{
  "hidden_size": 192,
  "hidden_act": "swiglu",
  "norm": "rmsnorm",
  "norm_place": "pre",
  "init_std_down": 0.00468,
  "optimizer": "adam_variant",
  "beta1": 0.9,
  "weight_decay": 0.16,
  "schedule": "wsd",
  "doc_mask": false,
  "max_steps": 4709
}
Each number is 500 + 40 x the weight over its row's rms, rounded and kept within 0 to 999. Layers, rows and columns count from 0. Numbers have three digits each. The size before them is the row's rms in percent of the matrix's.

# layer 3 attention value, 96x192, rms 0.0497, rows 48-95, columns 0-63
108:460504425496477413471532429518497427532491462500447429474498546503508517455413474484564535534528482488432496482488554465495474549466493513528468467542503526458593426538514488489498519535559479
109:456518518462464498459490526459517546444496538517581499507483482477499510505499497536456503534527511454517457511410522504507432483597531488483454494436525510402508512490520487502510462495514441
102:442459489498543509486576530509531521533521418512451441493497426493491444483497466517491497536547436485527496465465518514506509489494479518509594521483460427452547419478501545544486491512528503
105:513543528521539479546521424420533513544467519518403532448542551480501514522457520470499484435521539504545575468565445569518431514515453488529561521541512524437546445493583613451490536548545552
111:484503576507491521607589512545485490481557484492460522475473489492490542559501527443460585433515480487480535504478489526500537480411497486473547494528513584500519597470451454526504419524497516
103:521535505545516536516439488498524516492467579477522579497462465521509473545564563544468493452543558447543529491486497515457488474550496483508463537437511562545424421387532473453513441478511511
107:494489491454516501493548543437459501515478508516486529467513449493494477523432522453446476520461535491486498556569510536464535469536526504427471524472501485558373551482554477419528432434502632
098:501529514478486472516491542525537542535482558486548499491555578517509451480499504520441559626475463539539444490519559574501484461498467573465479512486531546501483397466510512528471519497559517
098:432471537509491504536502461514571516493487469527482485510486422520545450545477479511558433498545447453509565449481519542558472504497516470521525569510503494462577539492475494556519505497489496
086:481464446500491538555533562460412542530502541519512467407462536454491463531489400531484524500493512518521460542501519559531493419455434475498529459514471556495439572559534489471504485503509527
087:479559432473516468494507547474512525420505467465442539519568468525475504457442526543519503487507480525469464417464503452518522472560503515472473539453503509492537465369508469444484429502556469
105:541508509512547536555527481507536519520571517489437564488512539458482486539551491506540487454447431503592514487479495508538488486452475479525550531497427472533445433501464520437524502472544542
098:494463562529508469491514464481542519503498561447522464432463539469444474514484539439464439562474454434520493541446502505477466488535489500483542467531548453452568520550509486507488423537534518
101:400459472490522485483499464437490479517538518522489517527485502550450541492491624548501458534485456547548519516515486476519435469422496517526516446563586468479464444543513493465529479440567497
095:499515574436462478566455474478486472556587512446516479431454517503497481537526509416542574519494437544488592527524479420490541484560497527473515513451462475489522522544512510526525465532460450
101:548513472541451466447561519485544524533430459459495530460523436491575495476491524514508511423537506542463540499479507479452525481508558544456512497416476477491500489514460524520522482473544507
100:527518532550438481433532540518494521552466464528478507480539511445511541468526482531510587437481492512502525485541534489508459538568454537436563561479435499501540501505505551516480502451521494
111:435487481507492480499478480388562521500482483527505503548511467491484567464533500504484442564587439577376521474489496444534489541473458521506493481445534483515434502585558484519460462504511524
096:513508451497565528502456517444389513474511461553480519515459477454437574509504479494517574521501514503509506538557523425491569511449559507478507420438472522524552512458469500522522483527575433
094:438534529531478494486535449447490479537519548411451508500467528486517479435454582474450494462441409506479482542503545563482495544516486462520530510482476436498535480484536520514501491454504585
099:428431467513502568520529561437501452496522500518459507476466512504544523491474520483513506465463502499486613557509502550491465467425509459561538513539494499450583490526442471514495518572548510
102:447528493489457567490508533568505473541488599486516490428470551508502499494514466590530549543533460483413521484478529579478477512529517473572517443504520492437477526532454619527546531521498448
105:504461493501464509481509459394484451438436515464435553530508503481521604509485511501571470481488449474513548493448499512534516539472510499429469455501518548524500523428562528475500472485496485
092:533430529496533498530462562545512521490485533510586431536529465489508533438564551446491440497459461525486466559412532505519413519562470556533485531502521443452447522519470520600486508466536432
106:513547478545413514435406447546537474488503453496535528462509474487462476532532511500470549493496432492407467475467530500507519520513464479502520507446507424465534502514524497498476438464520462
098:521477519474520470468505531539518535439526520511486441459475473470573406533514445601539519499489507514439549526498460470537549493488550576420538536495420535509484519549555458478487470484505531
111:536513446455518434539530449485460513468483551452471512494546431521413507534499487518529493533522512455495454470503490415523523525490560487471521443533507539538495507508566476539550563463446521
098:572458499478478555495466530542425479487503529493611525475481505533522498530516546517483527483487491464422526529460530520507506549523497448553489527459574560492498577502504517469496496581517460
104:507468411510536545508424538488523484437530542434488458501437421519476581511475383560415450449434476526440504516503472457506509475439516527479479534545450541434526532502526543389505518525563512
101:544464528548481524483508546482549501585546462471544469543514511504464496436549453517476469526479512463498487513465578452518525447559501447508492484469499522421458466468464433540500472501503542
104:543489515481470552643507465607501508468516467492542492530610455481490533498552554479511526463481448549465448582518500449475521547465449509498454410512501510492539458411512472448510521530516511
107:512554542498490476503450468510472513485455469524521444591532519489459511508489468536492523535566451500513503483534408578473546509518492530466489544533457477519538428534474518484524536531544512
101:531513482482506547538558446552437468500527463474486469550552448461497512539518559587526526507474481467488426527462494406489502516463548521541585476487427558505458492461490438472501399557547467
095:507500486443486479474451570554461496474463510435553506515493512542477490494517445469502503515561446456454455529455528486506542514515499501465492476441548465556491578585539477420503517566470536
099:469547513464474475499322446503456541462533545533476483488515488485613569541470471550494544551519510475493570584566478567582533503502519558499556455495528538497512449494523403466517542532495458
097:541515494542483468439501506524463507551448411524506463484479569495556488543495490555564534488465479515531483519476459455485585470567494488563539430506574512560537574401503476553522530530506479
098:468491592473552528430552497523485490478557519525544527465439495540514452480472540550462456473506545444488486507482490525533508550578507485537391511591490462456537476551489492542470527575518501
102:528506443538494494432493433539560497558494542473517449482499429512418480469505492580432506499476483560543465481469488512483481484575493550499491485469550518542501443481540613522510542498515540
096:500439566492485596480439570481541496537537492451515585486471453495563491467568562517491467527527551494474485504551484519506467506468493496495499492488510509548519483448442563498506567568563545
104:558526584485490575510474449503574536468507485526511441566400508540511463451544568450509507518488473461483512492492434460445449485506530447498497572557566528567441535537449491498471518497523513
094:479541549455619527502503522467484499475585560432541469552544552491515509496485482432409474507560445481453531558541454460466520478492489450491533498542555472487474456577529457534493418590519523
097:559516475464461471511445510496460438484473526527506530534556499476566514531498469455527485536484565495483594492500479559578522559488531488503496509503490460504508536524449504490506550469453514
098:517492507477438471541437485525557470566493532503472473522493482480490529484524470471459539468460470563484488454566506517468417514507525467479460474480496478505535539487475506493493463453511483
104:496551561415443463555447579521504451525554444510507507482504499521470510513476516541530581553532551542570507465483506561441451471447528439517520549459537515507591575482445496477541465524503495
107:515485490458548485439495608545511560454447533526570533537493474489542474482458456507481476506529492540531427500406490590488503488520462453466525485471500450447527555402457474503513502551521557
096:483451525540546517511503505439509468549531538502520444485419527522496535441494464454532381480543511531489562498464469499576355513437458532500470525521490555521552494486548507449494576529511520
091:410476514579501470587538453508535496494551481470429506455469541493555583490505494442447528455516525500511541523434506464570460545471525510537538497424492536543496547539505540481488506462481508
091:539535548504527451517507450533457527575501466475512480608434511499484500539441526469533441509514506489483478524556537539483500505549468537418540525530485525450522529500526471416487500517497510
# layer 3 attention output (transposed), 192x192, rms 0.0507, rows 48-95,144-191, columns 0-63
111:395566482558511450498537550472470492520508423453445445450509541491502495439504540546487528504454516513554476551504465483483382590496495460555500492485528475492518496495562480545472445500500555
113:542556471437531520411544507496513479449521518528507547530486450534500477502442462507486543484509435446474503525510498484500477447537521532507551473549542497451474511436514474470592463556530486
111:519475584522517547568542539490567523425566499530472493493458419501494491472475534452512548471500493433489448487469493520421521401509482520529498436527496521517551513523522501493419492447537533
107:427496503530513526455491512503479479524518488489413515499512500518490475496461487536502490473508525457509472540569467543503484484454534498533554544424495511524559521512586420546514527499512490
108:531472464548481511524517491551520504526511539558508495500453502469520470481512456471516528482524439490440462525490527504511484429554526483417496428559458487545475575534503529525406626534502480
098:495468515456463556417481503527484473544570544530502495481497485490526501518471475462503400562487512519447471504470525564455534423467467396474523516491476495482472476445442500476604524485507517
110:505487486480511535542457458499453552478506528544497585520530536521473487559483479389507469498450509499393546495506506547510520420534430482428477457478445551575503498560519417492534488546429475
105:442503533490449528487488421574513453541532520445531492511503518588501555496563496558505457531494545504518532489479523505476458597435448517492446481531588529495498434484483446518472460391473539
098:540442577490484503506455536464443432371538476461446488504486519581565482434476495518470567552481494471412547534554587532536529501506498449572507514479521471477525554503508508505575527437521549
094:519447501518519488502473503540450586479464535568502510501462531493508537508480455443599446494485489482494486509523491455500474395517509585487517447453542546517409550564521472484501506506447461
090:498552498453569473538518510501508535465589523434504415503549485398477501650483436523440471550524446479504467457508442498419424513434477493500483519545512533455585511471459457537491532522497492
108:569507543570472513547548447532516462500572456535515457443527465422537511463577527534446480514517504495505411500485493464490562504397560476570475502441431516539479450519444509509504533475593531
095:518452524513490498467517478491476496442488460518465467525482534505509500484414535558475535454561454496499574579532473438519564444494508519493493518441558518517446539539555421471616480453532483
098:493482464482477499460501474470467457485495441478503458455509471574542505458485537490453531520495505517552478527456498413511437542452472510575489477485538571451488514491509434517626492407543542
096:490510458433469521567431504546467473432546481527497521499484513513471446439444499492507521469539507514434427561556533559524541456508472453489485477480410520529533485507495519461614530500516489
101:537439515584541439464506467513503508464566467480452457464512491449534496515455532507538537522443549514545444518475473581496500485516557526483513495515474502516510429500475514507518532521488505
101:484542540531485503546577520487512549523558530491486490460499455433479456548550509516513474462492469490548462533491529509480525501548590559456481455505499479559459539516518564582413505510523503
116:463531541489453415464532495474523514568383495474449563537508432505482518422525501496501519563467438448534558493526521420501540463516496461482466452531522531451487502513529435499412429481498494
094:456511454517538502459536575566454553526532498518429497474475534442518558510466430489563460509589507533573427528494482529456562492486545509505507470490490499531519538489507533526484553501488535
102:444486460557467493562484460472508509478460464476522474498485494460475515459568536510481514478425557507517523544471524502494497536522519522512567487500436528497498433431512479514331503504555545
098:507472501548573453498465580556511520466557461545514394466519608474567533435500541481512510502516514476500472518568516489530525425481525456524477516415512525490491536546532495475494524518528480
111:454522480516443480523524561528598491505554497473520494456503498474487563474469498550530630420502459481488488509499483460535435554453549500557547474514503484451479518453506536449551494554561472
108:529508492511481466521490497438402464478480515481444455487508499499544548525532464439469480540433546487434553525459543407488487469438536427541503533527495499516507476516485460499402541492496510
107:505530518450528485485521542563515499588509417495544502448513439423459498522534444539450463460537485424582505526520481518553483548473402530469479447522530520426498476437538495502539428446559515
109:547510503501459506474520455531497477463452537433523542400473449399452513511507507542575553491489504503614531574460544507429496572543523555486468491531502470539484524409461497539491447517514540
106:548492521468494487556480482422520530464477557480478398538453477537486493548567466489494435496489540433447532468491493509487585474522525536449510469483463522493512623594535518524531512509472496
111:420587488480463485552565490534432511508507534500462548528531462519419491532431524438499503438511467567416467479453481507528432544490427492560496492527458498521556493522543509447660507542474531
104:582467500504523586508503526495505503505513531455553474497447561511535555501536414500492564521530507478484563491477592514505474601501530484554563556539564487507455565497491511539556484538540530
119:562428501456531473542470495498527500505535500524482378549537525457493562502554463500526526567436465507522551440544460495463534516450528518450515484481508543484477474487547486500503466543461495
104:563457505506533532477417482513533517531568526487547455470485455480487482418569459479497502554526558434532480530496534510532492448469473481443482470509489602460519446469566534460464523467506503
098:475556449483566512498527479594548472637464449492531479469513477434461540505537424505506506524498453505500514504454519391508460586459474510454438475548532543465525486448492485458457509545449512
109:479491543442464449459524479504596537496478463507540466499520537509400526507469486526537513524535484510545456487530435582482523521486475525521503542518546433447503538505475554456479500492515511
109:608526475517528556505560508537458547505488536525437481480471503474475534538470450467551506480499471479526583472497522418454503527493520580533492498531476535463462537496527494499511495560432524
107:453578562494506477484514580518523518522403501443520543493450425490468522545513503455520514503499448536458485508461566510479514527481418431419466485545457510457520556555439461435498506515490584
103:504520535445544468528477519582486467451532476524414457489452547469450507494501452516487514497495525517486442523471488533492526485419498542460496497516521507517488396553451532448520542520519484
106:484539462487535550439506525464491510477511518490458479465528530444478555475479463521462508483489486466454479565535472525474466525504538491529570500523497529517540635555469506489525623512526456
105:538483514427527491491522497490558485496558475512494527531466521521496444517534508497509547516484532448475575488477538503527498558563534617530495546560475483466505492385532559501441480556507494
097:497465524468437541496552497506559578514555557551499532536500456469447494519466550408564504428499513529459502458453489542479491588471458536467536466574476587470534468394481521457562452513483499
098:495422527556512543504476485486550523501633480472510494508425560542583506478529475465563454547559566454481427476476544553535523453490573484466513524494483502506501458511492510489504449533515520
117:472543538462531479502412476472522435458427531477546421511450520526514492453427499437525455505520465510512537490522439447476560488481506471430461523525558500461472478571465516445523481401467492
106:543540479528561495466523505498523530480415473536499509514511539534489455562511495509434429490539555511525505491502521512536498519471482502472559544493459501461506452542567462474412500478505496
102:495545495540488495507462575524504473512484524532457528501555494484525545411525521467484517567442501535536542494506484529549514511475490437475563494447426506564563456498498552522413475584531440
106:461461540502426530492475538509518498545514483530535504468480444451510504452496501399550531444472497522499539499482475506431488474499420429407431390548475532525509480405416503566460444408509515
113:517504528475481558572468546546554484509615526514549458471456530553492460505415448434568475449499495514463425470516509569475442470528486545473506455518504497490545516537461533481488535499486476
105:501524512531438543470469469513556510459543507558540529528482505559435487518470461522486552498509529431508473535452508564487545490546481488495460476447495462519433562460487457482591446570497539
102:484501523453538552563500525496514473481527499503480429477501475511510475470567453467545427519510477492518516418554431542595426422419479442477490479444519514507548450513518420441529499458461492
098:524470487567501490519565422531502524503443486498456532523497482505582480469506562474502479424465516531374568454513582501519515468520563495454523452539472497519429460541491475480425583519470461
104:486522550508462520520493496501435489482486510534478566532456542532526437554496457505484465470416507449493444524488536511475502488571484476458514558548523529557481411560521421536552507557433547
101:449462547474491509578535541485541543533566387461528448460501493445545489513503501498510474457452531516529547450544503492502464444488526529473474503488496499509490456519533446540463466470460511
095:504559422492479457476462444558468440460418558460472442546518518492434541511472436491407530509473455581486505495526464507443565477464467517529482489430546502502491566539453537503513547516539490
083:463537540503415525501523521520516483459488518520476532461535508408463458432435549437494570477462493524548491534469498462503490487529529458529417434493476475477480550507456522545497472486517513
096:447419479526462469482485518493520502504506455477531517565516469468508448537457568517563531413465519531387441514528521511514499330533505515514498431492465521465398506575460535475457512481502503
108:557412547544438464466486469440502423534527555449472423514499513505516482503533504588438475532485543510438498540487533508547460545562510481481514595527413436513474490522583511543394527515486561
103:471506475604543452484521470535490517502490430492527441616460506468487521567464451519493474474483459496429425517539549531484615523515448460503490429460535490489483459562563597430528544570466487
101:477605486488482441536485449544480525475402533541488534522484549451510581515548518522488509481513463521537546491491531452481485584525509561564433457467529519431509458554515574467605479497539460
091:480521505518487486473485513523479500520509358445577561499571518517549522494568529479496469535483530422494488453529460511490513611574557508484498533534514472454539513481448520506585439463475440
101:442468522563531494444438561544499500490515428480554447520521505445519536451439515462431553554454466533425463545530486537499499421459389531475478447521489503491524482549510477499493549484487494
080:416543484526408499443559463444488534473399550501465549450497509418479551484495568485501633467481468584480581513557493478484509480431463449510485501471515516546519530478470495490451542467512500
090:505522471467514458436477557497517493521451564520507536560505516536488478443533516485499500466524515429573549540492462454466501560502585462501520527511558499448519537494456483538564412475452484
100:423566479556478449446548452492520570492429483508523469542447472465467528483517489505546575463477484467480497546445504513517532555542491403536489491524527526513512514459487560483576501552437577
107:527520477508487478422487507488556486450509529477554453505516502476505443525426459535493517561477494535462516497497442507521496530511424556449491591527485530466400488461527485508539537463504517
095:461570527499500471474540508469545522507506494482498510469493526558497500433437515430493558518478480576524501476526422476461487470509491515492571472442509511479520464564480466483609481452492517
089:537464548519455496474491467504450452498468618526539515485509482473490507457482484522527492520495476502476472605471516559571488523431477500444520522571364533542519526480549519471493495505554540
104:554503509540500527523499445531508533512520482475546476589483555473479487474522474576501480536495421453582514551414474496525511674516517479445509477513531492462490424420580570433570430518457497
096:486563529548448508528548512464475488475476553521471544526496501419532504512546526526460543506542550450493512524509504573488471504510530484473454546524512512467425558472476524542395520486468471
104:489535573472482454561535475482489433546488507512474517513520524557454517412533489484488478534488523500513531505463492425475446407519564502519449458435493515533481569601454497511454491456491489
100:519514494479504511519519520506490507524505520559478547524474515553500506527589430545526474562541537457597510502521495488468535567435551511514462499544492471558492578446550493528504568501506488
090:447592553425541475599578516494476518487534500499475438391468544460502438554500481501492508443486506497545492445483542452487495519580517515493520442466503480492455464519455500518549476492463491
095:489461522525495479510532517544512566489511461586560442467468516472568494498466553491544541517531491555506431484560558525532496394466478436455475511530518455544545495450521450556381545427485565
093:481385495539475491481472550475576563545566424531587450501538499451557526451416529493539487458461459581467492482522526510627549480482511479484562513526500518491506458400473495465427511470487507
098:502507436483480505493545540537456594551520532498583551476518515436525541554474432448440485537485489553516607432448499418484491485477497523539427477501527498505470443557520453474516531493485480
077:508482515496480570451557531552496505480496457515439436491547496510504516444502505442490536605448484501502492456537490486463528505560480587521477462502515528464590544523526434520543485448510475
101:550548482497509540488534493464550518456523498491513466454440498430457470494447455476498465486532494506546466565468499547482497508558523449390564561531509588532433489406537510454479529537421593
094:502517488511526478421465528548401542500444523533501523537514448453497548494518494518502541557529491504443478537581534522516489431443392485531503516528537504519533577475531501519446533456523484
091:493449502510480507501456481513517451482510511447558517563521525528511439491447496459484466508449517486483544474386474521503471553502527543485538572507440516477472474559500562488683416545487515
100:521521413400502490501473608447471495545577553484486534427569535503521480511571484497535467564507493541573531424544478449515490509497535571540471499471454439557538533536515463528584510524565477
086:479485410486494457493547530526524567504479466464455442424505477524527482449445503446568562546548456552588442468504494483470511487515501433544528491453528499543561506440516455514513511507523563
091:521559494440464479470504422547528535513487554462483532498501483517520452495464509485559470493472401551520468508528521515473516542553530436559523412437490476451493460425479541466522511449542490
112:533478503566531465538479485514481512579502437512540483498400478619550497546475483527476441462491541507519421463439520542504482495536525437444521495522499504519519421482510500492456481473449570
104:490459560528511442499487471480508416505523555426468511484544499495479450470558492515496486492519544446525481492494477516509479534583564544520486596475448526519484518542555562567497405531470504
082:483501451561498466481500486462537494564485482447508457511451496556489453467459496490552479481515485488543447429458517486441518594514495450533452511543503501555575534474537548531553455582458536
084:593490446451589546440462483457516491524570559527513504486442586558498534550520437488519429437562566432560528527534533439521500484449514546536524560514511539524501567459545446495520491526451542
095:465517508555529487500594480494450471556480523531454464479491528481488520532572453502422535529581546486521476467530505510519515587546460457468487524523433488510539560512532571527524536500544420
088:577506450512491545451511494531509535553478588496495469551508453520515550475505497585509457453555530530454582527468546481524469531400457452467556532515482533451484433475510484455472459431453528
095:479554498482533469552519447473549378480570487510460497455528574533463429494510488475442449486487550444476457484481461489490515522564573530519561454441482516566458501529434518517571449559525558
093:493521517536531501529517475570506487420501492477500510522501539468471480446486480435527522435513508478433469508443541546450517598500453442508514475502553553445466478470524537414652500525498499
100:473507517597530413468465495496507478520438482575532545533535494465455471369500520494524479589465428547539471531441456528552488427550486489426459485500544500563458497533510505510487507503553519
091:520476503531601446434520558503547464501513433502480586537588517587461492451488537547533518587497500482455523534504539461564554538462449492489559453549570488424522471497441511492498515526481514
091:485493505518570492452494448543485451447482520481431488482481526559434456500519481568483521490529520485488436482587467565512510485527442497522540502490450545600561502512414460486598473491504546
095:491508500492502546559454543549567526507481478567515442511470418500462520543542467496446428501517474503540467488500407540525444405530460575484498510452446543531543469501515436534383505515465441
084:512527529455473568583557566605442529427509418468484444463446526474545539500499464468438528467490475479500545549508566509462542561485431468543462443529582471434498537491520472480499537510481549
090:522481458531425533430439479481524449503582527484455431530511524495505550511563476500444479499482450510515588521541460483573557635502496530564535584456470467452447497523555449501436492455517452
116:550486492536535543440452468510573513514443423532505508548488470506502508500451499481405453587474454549461451528488468526515525488556489520440522533497527500538444492446491497482475489473510510
101:448513503472503428514551510533539492543534545529470488455477461556541476487565486507599565519454500491519505489494563424532493472521501444554511474445446485488516532554516484520516470452537515
095:499515480458445541502553455460411514509538518498508436436452501431514527503517502513454556462496539511496534595457595473505452511512478411528440534573451492512425537482519426536522554569525491
088:581508413510470498459498453484525497488488436493443453460479526473419458506502468510514541521513498525553467466533476511483483608435415493461517511519513485483494439453572507516524510530490549
# layer 3 MLP gate, 768x192, rms 0.0673, rows 0-23, columns 0-63
103:487540533563481511509557483475454502483613498469513449505472520514489483424561517502455524458540534443441528435496474544481523480542453522537441510463529558534480520382440608509521464529543490
093:515382555534509511475483498502527438528518508535535499543465483526495457462511488458464481471481527464522569516531542490478585478492468445420379463458434524482451486459574487511489537503500526
107:503543543500484566469507488526467503445520545529524508536530508491455571541426510480486490494477484507542568511506466524541540453410412509436491448485519511500534465532549456423513498446538440
097:459462494561511439492500450476449513543556457538427497442483551496537497475504522508559519488439479529542542514520519563509532509497501463505560495528527460489489481504506535466527522529534465
092:493479436542551495518428437499399477462528572575506531447501569511591451446518486527500498555516475456465560493537455601507499532508477502526555521515510531510542507475456507495564479615429446
096:526491534452527522412519479541557487402509516537537480545478477476516429522430468543516570425499431496504554497492510521552522517496503516469497527492515559511474476574457537473510527455525503
101:449547507508475476528559602459506500535490501467495465459459479473535486480566489532483424517469538508559450540496449557427516439555478523507509464501527483493505485545512476586578502501447511
101:531442535471500463514431555545453516500503480458560509554523464535523519503506470507562480473466467553516484525501528499534458523480512569489465485414458495564479487444543493496518531573534515
092:492518508529534505512565482541442415441543529498490511491482521534463474546530523529473535445481477467530541514545521536523500499475495478523466457427456484524548485486531525585526503544524467
097:504483581466490494500459424491477452547484519504534466495499573600579527426498498505415430456537539529535435421518442564513454480490514600504493496495497418476503472525483458512479503496475534
101:466524461415491473605468503525448444506486523436461484448569475501488523474493465509467483549503510457466476495470472487472487485490492469537552490476600494519606500460552448593482460507529501
095:493533493355503492445489497554541485517546531613491480535488488501517590555436502460468522453440470485453483505536539519512587492513506488501505512485478500481419558498483515469545627494493394
097:547566442557458534469514553460444479508567466510514593512508505474524493494577552541486536460552497516476551499467561503536504533486544510481515415464509511551498548416514505485507500493560459
095:430476526482482494478431482448433452532538486448451400488446584476520537507489449529525489531507545494539457501578370552457506530477495447558528504449454479456539504487507473466556549458526489
099:507471509452547488456481507540479469477543522474473480513469550515526461546460503464489477452493488553416528534566556551504517474447419510507533451475511632442442536514530444437470594597418490
103:492453575486493458522506487548475444534465443509512555506422491512471555523568594554496471470582561417548584489454475431518535517521448550533485535520517472460496500453497558480500429526465504
107:523514450497452564538511563466526447533443522515516524453466444502503474539559471521457516459439545511470573447480472544450531534528528473485448493429460498462584478464508494480556472517398484
095:479510539525504476520511506529468435490495487537457547531500519452557554483503434439510580541496551513441471497466534452508552493459542533547480445521492486498491470442534457502521508518520447
099:522531532498514522513470485523543465453502441533470495507528491564496544515488471456519504481491490526464505452552493492469436485453422585553479439472569505506529527496513493540486513479430551
103:437553520467537553522552513538509495523554499553480461521528545511506482529527534501491509430449545492503518481498526499495447504461523549527482431455533544538520452414536519531515507573545500
094:463449442514577529479478570482494472458483525496430492438595451511484479443489596520517516559498492490435498469524450442415474556571456491551515486523429516517533426462512544422467478542467597
098:459493519562516503520551544540460457505507467479534471538467501508493519536484571508491515484537496475503518599534516535476467519505425557468474529535442601404512450507527577470544476536504519
097:513567500497543448445433461533526486499519456479535491523545505528499498543479509515465563521462481517487467490545477478507550494440468472491558542474428458552563505470532436489543485536485542
100:468484578566577503524505479477490498513456433518509444480422515531541474415529523507485438468521525506493494526493469515497550517500504559417488488521472563519499512435560488474540506515531506
# layer 3 MLP up, 768x192, rms 0.0642, rows 0-22, columns 0-63
101:504526491440500490483465510514524467462464510517475441504441499553480532564494463465525540516535438464457523520481482454506441480541427596422531527510474454479488495548530413549485527525429425
095:425546478471550490495464505452535598545448469541527517574464509486493547521460454528501459529437510563431534511542475434553524470528544481471526485463564580480517483552449457519516524521526488
104:513447484482504474519570567499448408459472471514522485602488504511497504492424462504535456525573453478429415480508555513497470489489584512535551518562503519474466528475464450465479541478484556
097:535530491434465425497507479530469494437532460447459479489449468532466561586494485455485514463503556476494470539530547519454586492419592452497494561486499478511465482508468539530483477520515516
094:490473523517458499463568526480491521569617607507466531556525508475462464499557489526514556527455544465455446455512517483504557571536556502521478455583431506496447517481450549527518596577512485
100:502513581508473502510427594516538555496539471460508525534491517500473455505488450453517436526527489488530561422509488569471552546472522456482542443501482552529444460545501533577487532503504454
103:527568444493459462538495497591505506463526378570534489474538502507497474498510480557521419528541465496503529514497493497543440527507557528513550467545478558434506544443470453468491437547526541
099:509519581504468509555432523500490490460497500503508551531508486554488476410452509458559508527490508507505488549459541498566526517530501541554442491484501436556500494497513530535550499500459523
093:514424476567552418479516455485545457507543576430503521482476485508506498556532536527452533506507541476435481475479490489506487488602537511524495534505499496540507512469460499481529476564450406
095:440459479516578424465520587441515498507511470522447548498537450512439545506488507549550525599489486521492555524461537508446455501482512412448522576514485545487496425495558501475537458525561526
100:486476556523560516479441525508522488515501553506536431488540552481500496512560507511482449560516477521581437575556524522534487481500523405528476475488540505537482550469530455514506488501591522
101:542507459544516479513511518491517515496528525501556458482465475449577464576587441539524503510519460493509428538454495505512468473409520459519495495463566447549469533469514474483480567528515487
102:551512473520546571490602626547477468563530514529512495452519454393466457510523487470531462488456458463511496576502512556522489567436477447560534515490546471504488543443471525506463439558608455
095:510490417484476430503476469518547409470502490508472472476534527533486540468514452560560544456520507469499526441552517440499395478491508510509564508564530417490461466484509502510500515500466557
101:496510438515525526467456591517522528545518478542564522550544488479476487435482458482416526462473457503531481503453477552462487472559522540501434558511481495519583457534444513538469420477579523
108:529510491445525497555513446517540441490512514438540501544497485522475544470546451504470470476525500549449507471516493571469569458432494481578539446509510491559518500488538542540549490507498468
108:461494481522538467530516433455454522500543491510543514499571509448480498497538526414480536570456534473512548461503509557522478507456499427517455458486512512489462455526610505522508510548546603
095:515553507479502503486477513533457465425504493491466546480453500411513562507462429491493472473498505536495545515541543508590561541513573491532510426527488567497473475435506473531496491478560461
097:454449517487518585573494442472470477532525423432492530495530554490468497534551442576456515523456528479555519569505479487562485498510453519518557485500577476589409536400493403542479518501496468
102:512438511453481539505469494527461493550554484501533479492457481547497524566414476530465507542505558509480452565529504512533494495449386512552532435424510485478539487515476511482513543473459493
095:495502486537496492441543535489527611588513450511519509540475514465501484579530461465476450526452491514559530525480543475456521487566505524508524522527458475455545432513497532543482441492580535
096:446533481424498510463461503477555524532505490571464490528488470540530500499525490447498498461501455491461591424542477467525566529460532526436547423512539472537458509476522507495516510498451469
101:432587514469502505567486498393516481462493477509597514535527540549471531481519473500465521467501482515468507514500506488496536494502475473444473528600475466538468477548483518517472535568490491
# layer 3 MLP down (transposed), 768x192, rms 0.0591, rows 0-22, columns 0-63
101:504508477551571498503516452535556457536469503560461545499426517493463488470566553443517487461531487424502499492497534472476488509449550554459546502416463557500538495537504521564553589471451495
090:544465453518484488466538500485492486578501535481486491466511513535510464491446488565485398485577571526429478467548528508534488525505542452483547496471557574443500469477498549507625492554541522
106:421393504517450581508479550514493489554454566497404506444444501489519540489518519493405491576458527529539436442483527505477506469559565533449528538471451477484492498504428520513547466525475498
098:438458481462484395564526441567486487509478548528471587436507532575525496496553446445542489493496448498491504559472557525465505500511514417499487530509499504459507460513471535486572488480522559
095:461595485509545504508483463495518491553507458395500447464555497502435449445518531414497460438547547558514505491511529525521522545513462461482522490480472537444530497544534507519490505488478525
100:540551502494541511463440538530430435490464447467467479474436440533507455492519490590533445562430556543536469483529529447533503470523413485516531546539506447474549510477574490554388547515404516
096:509460480503492468560490517519471556508512437456494459485511527515511476479477482556584437453495525496515524437526524485522466525430456563577513519499472509491589617538496492542702482529416585
096:535476490464551438506362527429511473471553458457546507525568514445511446542473473472450501484515527609478497472527509481547522493507481552588536441413531485578466485508507497556396567531544514
097:545450536506465532536560485529494467453490563495452577502522496527502498482549502526462468566535459502507504486470514477494447384500518532472518465539534513566542492584499445456513488534529567
096:492465456579503485449525525484480416542582468481498461484530447566487485569483473521572478527494466450478541520527565487488462582505496493542521521450514538416496478508564539521570477508478451
101:515458546524445502506491506487516574518488460533551554472473526460561523503518493495494494461498509503464508482501519455514462492542489565509420436503513463501443517542474543435432599489482465
101:544465529490470515597516419531514486474485505583565496572523488534526524530576504503513543453477506478520458514487456497460420459423512470529515487486530434540490499489483460570518536447460548
104:492471492502534436462522577530470487498566512533527497553497457513465452466473495606505485503463551518544459526485514526508530476460496383584514474554472533493512508489545543483521479473527509
095:490462437490492479473551519559466379457527536464508521481473500445538489419571511529500539497500603528496554489461522468442444450535470444450522412488503536434460542516472525531524519517490495
096:513535431508440513516522508442490525543484487534456532540555467428536484485514440458473604493489436460482537444554499435456535530465501476481503465482556464506508507478533472503586489499522477
108:460517492431501521528499499565483435443504508478509501567408506493467538473463551513528538433549471504476550507533458559507557498505438480575542527422484432526479493478526518465581497475513496
105:489563505453485537509520395503560513488543515484525447510512562527464503490529536469515524544540494485465517597496475491499457536524551527470496454512530438511393456509554483535369522622553516
092:478458546495519508489526403472521458488425505473505491536459506472492553491489464480533511518493526455495472586405532490517459422528524539582541515506483445566477553421477446475431453432458497
099:449493498478520469513455539461525569566547467488548494510642433532501550530493523469386528424443524468414508527488426520529468497506527467603477473454520486489560526562438565552468574498527504
101:497475543493536500516553543512578508516488484536483467487571472495467447442433546496495565501618577524517495485513474518542540545498426488492490461478473494482496438458509560482634575520462549
095:520521513526452493476480453544503468481573516507533440583445500480469500513434505509582532499535481485469492473502496529560482464451491479521464443468517569458476511482520416489573527559444475
098:492550505489537535491507491515507489491567513554526484511448511572498523504516491506477538384521504461539542523498522481432515560525514592479513432537472461538508472465532520470472504583447498
102:473497520515528549482499546482543497469566518486452571488593519404522444514535538497500520524454480481524407501520471485489436460464469509472532494528550421584478468528517477479576400492402488